config.toml
head_dim = 128
norm_place = "pre"
norm_eps = 1e-06
init_std_up = 0.0352
beta1 = 0.9
Each number is 500 + 25 x the weight over its row's rms, rounded and kept within 0 to 999. Layers, rows and columns count from 0. Numbers have three digits each. The size before them is the row's rms in percent of the matrix's.

# layer 13 attention query, 384x256, rms 0.0672, rows 229-255, columns 192-255
103:539503490525494487473482519527500549511503468502459533485461453513475471482482487544503470458529547504538466487486494466458531460507517470508543460507513555535526494490484510503502539473484499
094:538514488521505482481518479501499477524518490516510496513541498489479616494501468452536506500460535479518481485485472488485509506551485504501433470500470482548523480485508502488494529558451525
095:502472452509480458504514470489506467519488514513498458522521515487519559519479478504499499484443521486512511490479472495489505483558536468461453507503486477542512502499505517543489522547492502
094:520483502498505509459527496511519525541504520486507515510532489478517483480454496485536539510521526519536509496477522510489517510478514540497510509521527457487539506536505505495473485465478490
095:525522499494502508484531461564485527499510538551478471519541486465487566488483495482496533513478486468469477507476493516519539477505518481497484523486466482526497497477496496491505488536517513
090:453482491476490489458490454507476486485523493561520492517479508469473478489489472522486485493484533502497473495442537511443541477542502512492491492467495494518531495508513481543501476481526511
081:483482455497492488495497460511505448552540498513500482477498503482470515489472480465525494510488499468527531530466468517483502507511493501536450487504515491496490466495444521532497505528533515
086:492503542513518434502530497532517525538528499476461494469520537491507481516474486470449477515497465518474490541496531550433457524510476508538488504484497498479514506489524473497501486476528498
089:542475455501501421528496502492513498498476516517487482513522503478470548489517527499500514491447481496481481499491495487523483533534533523482491504477463464530477516524479525455532476546488514
101:501466523503526490530523491481535493457450505471547522511517522523520525532553513511478498499500504513542495487533454479480490464477508508491508483481487483493455506510480510525551496478486479
101:526504542471504474499544515487486477518446503490521465470533511458471456497491508498529498484535472480522501500503510497505498502504512533459477537486498503492492530527472500455457511506441501
088:481510511502539469471492483462490475452508517525502481501514538463466541506508470520454497511490498459489509479502481497504514543542509483514563482521454480498506491480532563514524541479557537
080:515507533453491516445491478534485469516547505536494541476473508485510508485551479499497515439475542505503491498535489482514529505541466443520470472480437498507484481512497500486532502571527523
083:511510511486497459484529509488477507512487481523490452498514488495511532518510442510532496496463513496485519476498493492492528504476486514513529459515464511496492492515525507454486533515512503
100:499517492503496475508468448536506448500492534511506505487531480536509523484499496514505495537491536528534508494541512519486511483561473490495480515515482519492505515490501499510493520492519526
103:520475480471505492497511514534508490493486508532471512475495513521502452528500508481488482431477493503503501506514502466514513487508499508477527467506469475471450513471509472563574489532517488
089:496506474471526498510493494530507522492524508513495508498511516467458579506546448507507516458466498485419502488502550498527477467495486494526474462509476475505495488475505506469537525549533491
094:522509532468477510492485509520485500475507493547460491492491521524480503496487476536522496459483508519461540517519500483490523535495532477513529539477492471490492470466494497543518507528496500
084:467476508530539498579486537464500491512493514472492542516541495451539512530473519505506511486498459554481529526514533527514476516484500544530498532514558489510484505462473511485544492499500512
101:521506503488493517530531464506486483556500494472510457469527490523545434479485449492508491509515525526565526519508523534489495505440489484516490549505504493452482476503481494484495481502539466
108:511539495501485503506449503475516488468551528529528506492487519468490566515495508527497457506493492488473512517523496465490497499541519460475501483479518527536525479538513536513550488483497483
096:504511417482519529479527453501488478529521489530535475463498540523493547482511481518496497520495531504503489532510449476502482519433565497509448481516466468502467478508504539523501489516507493
100:483477506487499495520503500492494501504433488487538481509484512501519434485481495510455476530536493516534518550483520512526560466448503490510513460501507524499498547526513482513488507475518482
097:490543502490478463493466516500504500461442509484472472462506488513511489525547498494513488517516495498453512483539511481495510475542522494459551522495520541453474511505490523526501524512460488
089:484529507508498515470513514495482503455508469490527556486507478478523471493477537505502510485528483526483479489542487504488491512555481504443505470511492544477510516529519512496527521507512457
097:505504491506484511512463498526487482519455558493525482481525485527489501479490492548475483505476529457484551476512509513544502506555469486465433497483475513518533485523541506508519520494519517
094:502471492482504554463501504527513516527519490484507531529466475482513492473488520502515533462546514520506523542465509505521544495505508492541507493523514503486502550568486468485509500494471493
# layer 13 attention key, 384x256, rms 0.0658, rows 229-255, columns 192-255
102:471478516521538451521493459524478522516519458512517508452503522503489458467508486487529482469552479536476513537521484460500527542506488471536525469498503521487486527440456506502506477501494513
090:545467501534512540506576489518497532483504512499493514530544464531450539470468498486476520511510514477511499448484481491474506492536467505526480533498470516467528505527478548481471505530452522
089:547475500564509531494563490526522514494495523496512497523527459521478505476462459494474528501469531504490509473503476523484540483532492493493500529523489514479515465498485537494503489547482512
094:547507450534489544516508512503524474441511494462457510502495506485511522525506456512514525457522504486498489497526511493540470501518499532484493509518515544454447517524482525517497500513485498
094:498501452491510563466541540549499528487511492496520461552487483466501513511489461463507545509492458458476474510481487516477481526503518552515509573499507506456516472509489498460474511498532524
087:518506484499515465471464459545507508489493522523522477490536483490505537500469498487465545495510521480499534495492462479516518534510527500474534515490450498466533508438472557498554541493511494
080:561469507515498504493548462528518497494505520522517514534550497557451517498448487544481494502499497430477510471458509500507513492553484496485494498515469505464500479509469535513488535513476502
082:510489486496528474498463484530451473540496466513485499471507519473459515521480496500527474507508487512496489471522546500513514502440491500474452491514504501519482477513471480489483547511513473
087:494502507529525497500518479505482480494542474504503490527514505490491480515494546485453522530442524502502440523535505485508516490506507513502526527539502463487565465519561494470478513448489512
099:490482501500490525503530449519496465493461513444507544553528515467506506511474501509493481531485527513530530476494455504459508494498502502488511523481499527474484511488538487566506490516474523
098:506500515492499536526515474473541490468473517506516483537518522549487514479549481525489490490504501453506504489518461526517493500549500529467477502503506534502450493566511520508510496490502526
081:489478503518512525474512444530504501452551490533504508518517524501510499478503512507464490514507536489570513487519500485463528488526528435468516522482480464499548495473504528493525471498501530
082:526504463459512526521548474517509541471503497532509490496508512492483492489463508494520481550477467504502495486518490485478521532589489477502485469483505509565601508528559503500481509492471510
086:541470521517528535523564455532483512493512496523490511495526474510445522472500510520483500477516528472512518451502470483478531489569498483485493516474441452460492489483497549473493482537449522
094:491476483523502473511501510480531489529521527476507493448430472512502518460494498508507495495495509570463561483510526437498473512455479489547520507504532506545519434562488480484525507509495495
104:533535469506515463508520522537567514526488500466563484526538496459519515556470509457465504494487501506521476541532513556488487462524489465493483475476534501521508517530510516486490482527481497
087:574520466474515557518476528544513510468476463521474531507526486496482503542441490494521520517521502466507503499507468507491513488516538496533513522499480471506507471485494495459511490527488470
091:522504481465521501538502514505530512503494448484522496479539511455540462545478528499494529496494470457493466510493506490513511536527485526518497566496501530462530514529506550451492497506497511
077:533549518486491524457454496504508478527527515505517547509518505518524494548500562547494477505487486475520480518497534498572516502456495515511476507455511525513481511535516519505517522477526462
098:502515521511523475523517503432466487552494503488499523462471516502529487506538454524514545462514501483471543474480520489444503490494455527449475489500501481490458498539471465552509503513471511
109:525485452514489470476508482521560536511494548478516462527536487516501548471467502487458542527529558517496496539506500500537523493528501510476523507458522510511512489496523523498495491505527490
095:504483503517551514530527518469515540538492488498541480520517514470548536524537490527534490492491542486492474498479504520489493487545497512502475481529492484477499534551513472468456527514491490
100:518504500500491472516500475504529521539500545527490500465516514459519487508530484496462528496539530509480488567481501477480489497507476521498453512485501459491482515508480550508502478489503467
097:474538478492485438506519517473554493486470512487523501483475506492500503489503463497482467480499490530528529505504453532494529496524484424529504485507523534535532444506491527492521495505521497
085:446546489482464458492482520490462492473465475483485500507463501521481484479494486445502488525513507578420509476530477505483525513477521493497486492512517514543476477500544508501537513490562503
100:505495455512501563531506510499516501484493518500526489484453512494503500483465481527502484521531493507475544472487470519482533491486523521460500556488500560549499425463502518487475518514497526
098:528487487499516496492482460550520530524518463476484490477517478531481479485487469448531492504540487491530487542520541476528431493494518533543478507474519501467522526514471477457531504480490471
# layer 13 attention value, 384x256, rms 0.0502, rows 128-150, columns 192-255
094:493455515523515485523512453509485501492542489497469534470519494551481483474505527512485513505521501504519547501518520529518490463479479511506519528493497505529512469453479464511502451505498516
089:551512515502544462535476500481524499532497495464444523476498470497482470509482516501516544457523494550445523504465510487482496467549530509525532513490495480491492505469486489502507504518508502
092:517541476486496523519500578496493527460491521506512503451506486487564454538536491518470498536476489523507496486491487522443526442497442532466491482504544507502484486474501478504494474511510520
087:503533460521505463478527502515488545466473492486494503516485510536488499479494549488519458517499494487482482506476495531493479537512514494526483526529486512541510475503497519527521486482529524
091:527495476497492550498488558489543511510531495508505559501501539504491523472489461515457479479497494498542519488482504508556484471492513519475527446449463479423527496529511504510522531468521487
097:507521513510510526512509495503502488543534481540526515494507483497508430514500488493561526511514470511482543461461477461448517509464461535476522481496504508525516487495467500483497461528489487
095:503490524507471490504518522517489532532549501533466499503472502496489493498535504485518484544493514501511526470532532508483480497544503514524493509498494501503487526515463494468482530501500508
094:515521513492510454514507522483505494491496507494481497437532482474531466491477556489488496510508504490473436504500448479525522489476503506471528449526546531530514486501517457504529515501496504
093:523466514521519443517483410506508530533501510502477505503497519503506518478490524483501522510473538453483517514489487494468521494472528517488525505467468489515500473491570520527502508509523498
082:498507509471520481444486513520491539521476483528500523527489473476496528488516550483511497523539496498523462479561445525496497509459495516478491498526504493509500529493519544511480474482500442
094:488495464497477497478469487459527493535496475483500509486524514496554496469488486506486518517488511479528485448498527484525494436487482511481507501482492535495520512504506542513514532493509540
088:495508578517468480522512522514508504497489498504545501508499505521473553494492456495473473495506485461533528511471489501557509514489475509471477483505488485514512483543468504499509488460484515
098:515517529486506513489471577508474517437499496544513558501519470549531473510414467490480460522498468509469497479519497492515501496482510502482487470538470513536469508515499469480492495472509508
093:492456545504509530456476478494507468562492499484513504490516508482500458502479544486491472485527511492494528486491510489510499522538486484520476534503514472497468511495500471498515541527502514
100:505508491488493520464513500514478492521558490483483510529516503519484521510513510524497475504474520494474551472546492488540480523543485523474474551479513502461475502545466480500460526479486496
093:520544491516473515463515534474529541498499477505510472537522523505499488512492477494483495535521526465499464492483485488553484510494497510468513478487512504473511514511496533515501517503470516
100:461499462506489477534492503454504525507465504524498449509480498474525517465510501511519488500519499478596452516484484497485514456512495499495471505510490514537503514476489538491499504508482514
098:513508485499494462504509472550514497502564526516517483524496513475467526535413500482522505490451518478486497499488507462516490512483506456511476527540533517482481495468522495477535478499518537
090:483523472486499487513485456487480532488524514529502465494505503526490530483493507496516503463506496546514472520525474483443489494485483527441473483546497484534536489473507522499453478540504535
099:494510543505530468566481556500489528497511516502516491483489457523514513473487480527482469486511497506524444501512466513500499498528455505479450479522508531478521474503504497514518483489545516
099:518522554523499535498521551479473496497505542494510490530495503542483513483506528511500457514549508477510505516542517530525490499467517491549506511545491521553472544489496463507472495479507483
094:490470475505462491497545522496503533526520480488484510546500523484558523514539483468445493504539495476575458514492455526500487470519509519537451519472462463517520509457528527523505504508539490
094:492491486497507524493500455525522445516505527479540490474501523491490492480531536494507481479508561567527483482568459474489493528482498499486449473492471490534532497469506513519539513500526487
# layer 13 attention output (transposed), 384x256, rms 0.0531, rows 128-150, columns 192-255
097:495514457542503491455504488477521482520443501484527542514511483474461462476488486469512477506468523502460486466522490486515546539544498495485478510574539495497490509494535488507486480488491481
092:476505488520480491501526502495494498532499512461517476466507500513501454485464470510504444531497498527481491494522493498475514507459441498528485501535479493487527498532528515458513530507444520
101:497503498478536507469497469499538501516506466510512473518509527542508526490502483492544525461497506506497505514508499491485489503501513470541521499459465492494485496486497518532478549488495476
086:532480534518477497527510510460494504522539516511517531495539500504524519510520429536495521484483483496491504519523511515465520538502493507502575485493485541491473529502509495491443548525532472
093:519500497514532472499480523522483494542497537472455497475524438497501487495519498523463511534458486492482485501504521519482483513526484450502484537525524505529528456455479505499483470560494538
104:484543451516530523471531483494496509488501503514507463522504536505494540512469540489520477474485507504476467505538476531489469501486534449551512517528508500521492481469497505492510499489480509
096:468519475477505519505496490501507467489484489494497439483525526491483506511503499535474509462485487496498475529505475502499523475483516488508480531485480532483515468510531542507472504525500487
099:487530511489491499460526476521477475512494499538523490520508512522471536504523476539555487503540516505490509522520490501468514485508504455489480507481466482497513499474520565520540498481519534
095:496479521509510525487528487498475477507486468480496522462473530518519510497514503478489478524507503509488492476508477494525458483521520481504496476502525485513495523485478495480532502488505460
088:512528470524479515475561503495459483519534528507477467507532542539459473514523487517534466538486501474497520504486502447444544471511523451483531490502493518504509489494491541499511502487510520
094:487491458511543478470503511487453475492506514506497498527517497483485526517504478519511487507495490520473489530489484545512466512477513431489488499526495462527484439469498490529511436492491480
084:498473429473460507500427545506485487486527489503476536503523467476533508510508537518532486525456513496536527469526552476508522490531489502488512525525497530443476528468502501530478511500487486
105:475505469494543492509526482514498543499530508480499490511490525532525556489540510539545524507495496509538510530440481554516478540484496495510494501484465508468473501481493490528478525488548528
103:498521510500510460510516517485535512476518495496485492506490504456424543503515499505518513507484459498432491540514521509492492526499465489504506503483521523456537491531539490515564468497477493
104:480481512497535507489470522482525499541491541537457474502486528461475544527536515508539511511500464515502456545468511524457469524477489492550516502501483486467535497490511449508494500537485507
093:490483477514581484537514517505491479483491495501505468513489481494465488534548568523512506475482498531523533505515482444446464487487506507498483517445493524489525443457488469476502486494490521
109:504525528488467520473469499487469508485528475485524469520530478499486455543507452522475496505516536463472545522533531480514482476509555514458520488499506501506482487501501524505488509516489478
100:463479523502513543496495482463487509461446492509422532497481523527537500487532491505504532505519527512487541482451485506539487501523483512484520497437504497506500513512456515520510512490513528
094:510507493540480544534502477514490521511504468452495490524511484494512503521499507544487536513531535499521489508483499498452484483510563451533511493498526509504457511520498466493525477525520510
111:485525486489477516497485492517497485503529473506492441541523511546546488491514457543497497524529488533509546505493519473492515486508551505463528503486497485510492543526541519498497477498502524
108:492504508504481450540487507474478475558525516501460512458509450493478502554530446523507484488503457516481482508492495500454510491523505531513521485512472502447534512508522526492471529532494491
092:555494513489474497513471495488488451492481502484516490489497451529492493460471466529468516512445506515490501482479517507462476466533524482504533501490521534491498452559528489513500497500482513
094:512506519463466514473542493479454499521520517502463511560496469465513528524469525479490524541501468473460501504492492502498452486508507507491499543459541480520532499478498509502489433484497521